Weights of a small GPT-style language model, trained from scratch on English Wikipedia.
Size: 9 layers, 2 heads of 64, 3.8M parameters.
Architecture: RMSNorm after each block, no biases in attention or MLP.
Training: a variant of SOAP for these matrices, 110M tokens, 3354 steps.
Each number is 50 + 12 x the weight over its row's rms, rounded and kept within 0 to 99. Layers, rows and columns count from 0. The size before them is the row's rms in percent of the matrix's.

# layer 4 MLP down (transposed), 320x128, rms 0.302, rows 113-116, columns 0-127
102:73 55 64 50 55 42 75 35 35 47 32 39 62 73 55 31 51 54 48 59 48 63 67 48 61 30 60 44 49 51 76 62 45 53 51 73 50 37 55 43 36 35 42 38 73 48 46 48 53 46 75 58 49 39 70 61 46 67 50 57 61 44 49 51 69 55 55 42 45 43 36 21 44 58 64 57 45 56 57 28 50 49 82 52 60 43 40 42 31 44 58 32 36 61 48 59 59 68 57 65 61 42 46 42 53 56 50 43 51 33 52 44 52 78 58 56 42 48 38 71 55 58 63 53 44 66 39 73
111:52 51 57 62 44 44 51 58 64 44 66 36 41 38 37 29 46 60 67 48 52 57 40 51 54 40 52 53 58 53 52 58 21 60 54 56 60 45 55 44 42 54 52 43 76 41 49 53 55 38 48 30 48 19 62 59 48 35 79 71 54 25 41 35 43 52 67 39 70 47 46 66 46 66 67 28 46 59 53 46 49 57 52 58 68 65 46 32 35 67 53 61 70 48 63 39 43 58 29 75 53 46 41 60 38 43 14 50 36 39 62 72 54 48 61 43 43 47 51 53 33 56 41 60 40 40 48 64
104:38 56 57 42 33 47 69 44 27 36 32 47 62 40 57 45 73 48 64 45 36 64 59 52 62 44 51 39 53 55 57 47 32 47 67 24 55 56 59 43 58 30 48 40 59 58 52 62 60 32 39 41 48 59 61 60 58 54 57 59 49 65 56 78 66 65 47 44 56 38 47 62 34 83 59 72 50 56 38 29 50 66 39 71 34 57 29 47 49 68 57 43 48 68 47 53 44 48 42 49 67 53 59 56 70 42 42 33 73 48 44 38 43 43 69 81 38 40 61 50 61 63 53 45 58 44 56 48
104:52 40 61 58 41 26 51 64 47 59 53 46 66 49 49 54 30 67 33 42 36 47 57 47 53 45 55 64 52 76 52 41 45 41 57 47 53 50 53 56 46 67 38 44 57 34 43 29 59 70 53 47 71 60 43 61 57 49 39 51 48 45 62 74 51 75 62 45 32 41 37 53 63 71 44 54 45 62 24 17 56 50 48 44 48 32 68 46 66 33 62 71 42 28 51 34 35 61 63 62 60 55 67 51 50 54 43 51 36 33 64 63 46 28 53 37 59 54 39 28 54 52 54 56 50 22 62 46
# layer 4 MLP gate, 320x128, rms 0.313, rows 114-117, columns 0-127
113:44 47 55 57 59 35 32 61 11 63 52 52 35 50 43 29 66 52 56 39 77 64 26 60 65 33 62 51 47 55 48 78 43 55 37 58 48 64 50 53 57 49 53 57 46 51 49 49 40 54 45 48 46 53 62 76 47 28 53 49 33 54 63 36 33 48 61 55 50 59 64 72 68 50 48 55 30 38 59 45 47 59 65 53 42 64 26 64 60 55 54 56 56 42 62 76 53 42 40 72 53 51 73 46 28 60 28 46 50 33 59 45 49 54 47 67 41 38 47 42 33 57 58 43 43 32 44 57
102:44 56 42 44 27 38 49 44 64 57 49 28 42 54 60 49 51 43 54 24 59 56 41 52 44 43 53 59 39 50 46 57 58 61 41 70 59 53 56 50 47 47 50 48 22 61 53 43 58 39 59 52 52 41 29 41 40 53 41 41 39 53 38 50 68 72 56 65 55 46 73 51 63 60 51 50 53 36 19 33 63 54 43 24 60 68 35 39 57 43 71 56 36 46 48 40 46 40 66 25 45 61 52 39 64 63 60 50 32 18 47 58 74 55 48 29 53 74 37 40 28 41 59 41 62 46 42 36
098:40 41 41 63 48 40 61 39 46 40 60 53 42 71 51 50 66 27 45 36 38 45 52 66 51 36 48 53 58 67 40 60 45 50 47 46 31 47 48 43 50 50 27 54 52 41 64 69 29 41 51 47 65 51 67 56 37 62 43 49 42 50 59 38 64 36 57 72 43 38 65 45 36 38 77 69 41 24 54 51 35 28 45 68 77 47 33 28 48 61 47 56 37 63 58 66 76 53 47 64 57 52 22 58 40 60 63 55 44 77 63 38 45 52 56 57 41 51 38 51 47 50 37 46 40 63 62 63
097:46 49 48 51 63 61 31 38 44 61 51 49 38 38 60 29 59 57 47 38 46 49 35 70 72 42 45 47 33 28 35 42 77 56 57 34 46 35 50 59 58 76 46 68 54 62 66 71 60 52 37 56 56 49 56 64 51 53 42 44 31 59 36 49 58 57 50 61 37 53 62 53 41 61 43 37 61 59 53 37 63 64 60 38 27 48 46 62 69 30 46 59 50 71 42 50 36 48 64 54 19 37 52 57 71 45 61 45 26 57 41 63 48 30 56 34 46 49 50 48 70 42 47 44 29 32 53 34
# layer 4 MLP up, 320x128, rms 0.323, rows 114-116, columns 0-127
108:47 58 44 50 35 37 41 50 28 49 60 52 58 48 44 25 43 55 47 55 72 38 42 43 41 76 51 58 52 45 46 39 63 38 69 51 59 46 29 37 57 59 53 63 55 55 39 53 52 72 57 69 58 55 38 61 42 37 39 22 48 56 21 27 33 59 43 45 50 73 39 64 64 57 47 66 40 36 45 66 45 62 56 55 25 28 53 50 34 32 32 46 68 36 44 52 42 47 54 50 53 55 48 36 64 58 43 25 55 53 36 38 48 62 68 63 46 51 55 60 62 35 71 52 55 32 62 53
103:55 41 34 61 67 58 45 52 58 45 43 39 34 43 44 47 40 26 36 47 38 37 45 65 32 38 57 61 55 52 53 36 41 26 56 60 30 55 69 21 24 62 58 41 47 55 47 36 27 34 48 62 47 61 53 53 65 47 67 55 36 34 48 63 16 38 74 53 47 45 34 26 45 38 42 48 46 59 67 54 43 50 64 52 54 45 48 53 44 43 29 39 41 49 54 49 47 53 50 44 47 41 37 44 44 25 43 68 33 74 38 44 43 51 48 70 55 49 60 59 49 47 47 76 49 40 65 66
106:66 57 35 52 52 68 47 35 44 56 64 44 49 45 58 61 51 40 63 54 52 48 48 51 30 57 55 51 46 58 52 51 62 53 59 69 35 56 60 47 70 37 50 52 47 30 48 66 54 60 51 36 82 43 63 47 44 38 36 49 21 50 53 63 59 65 47 72 63 36 57 49 47 39 68 55 40 44 84 62 59 39 52 50 62 70 45 48 43 51 34 48 45 62 49 53 64 45 56 45 37 49 29 49 45 56 64 51 24 69 67 32 37 71 43 54 42 54 33 74 73 50 32 58 67 40 62 73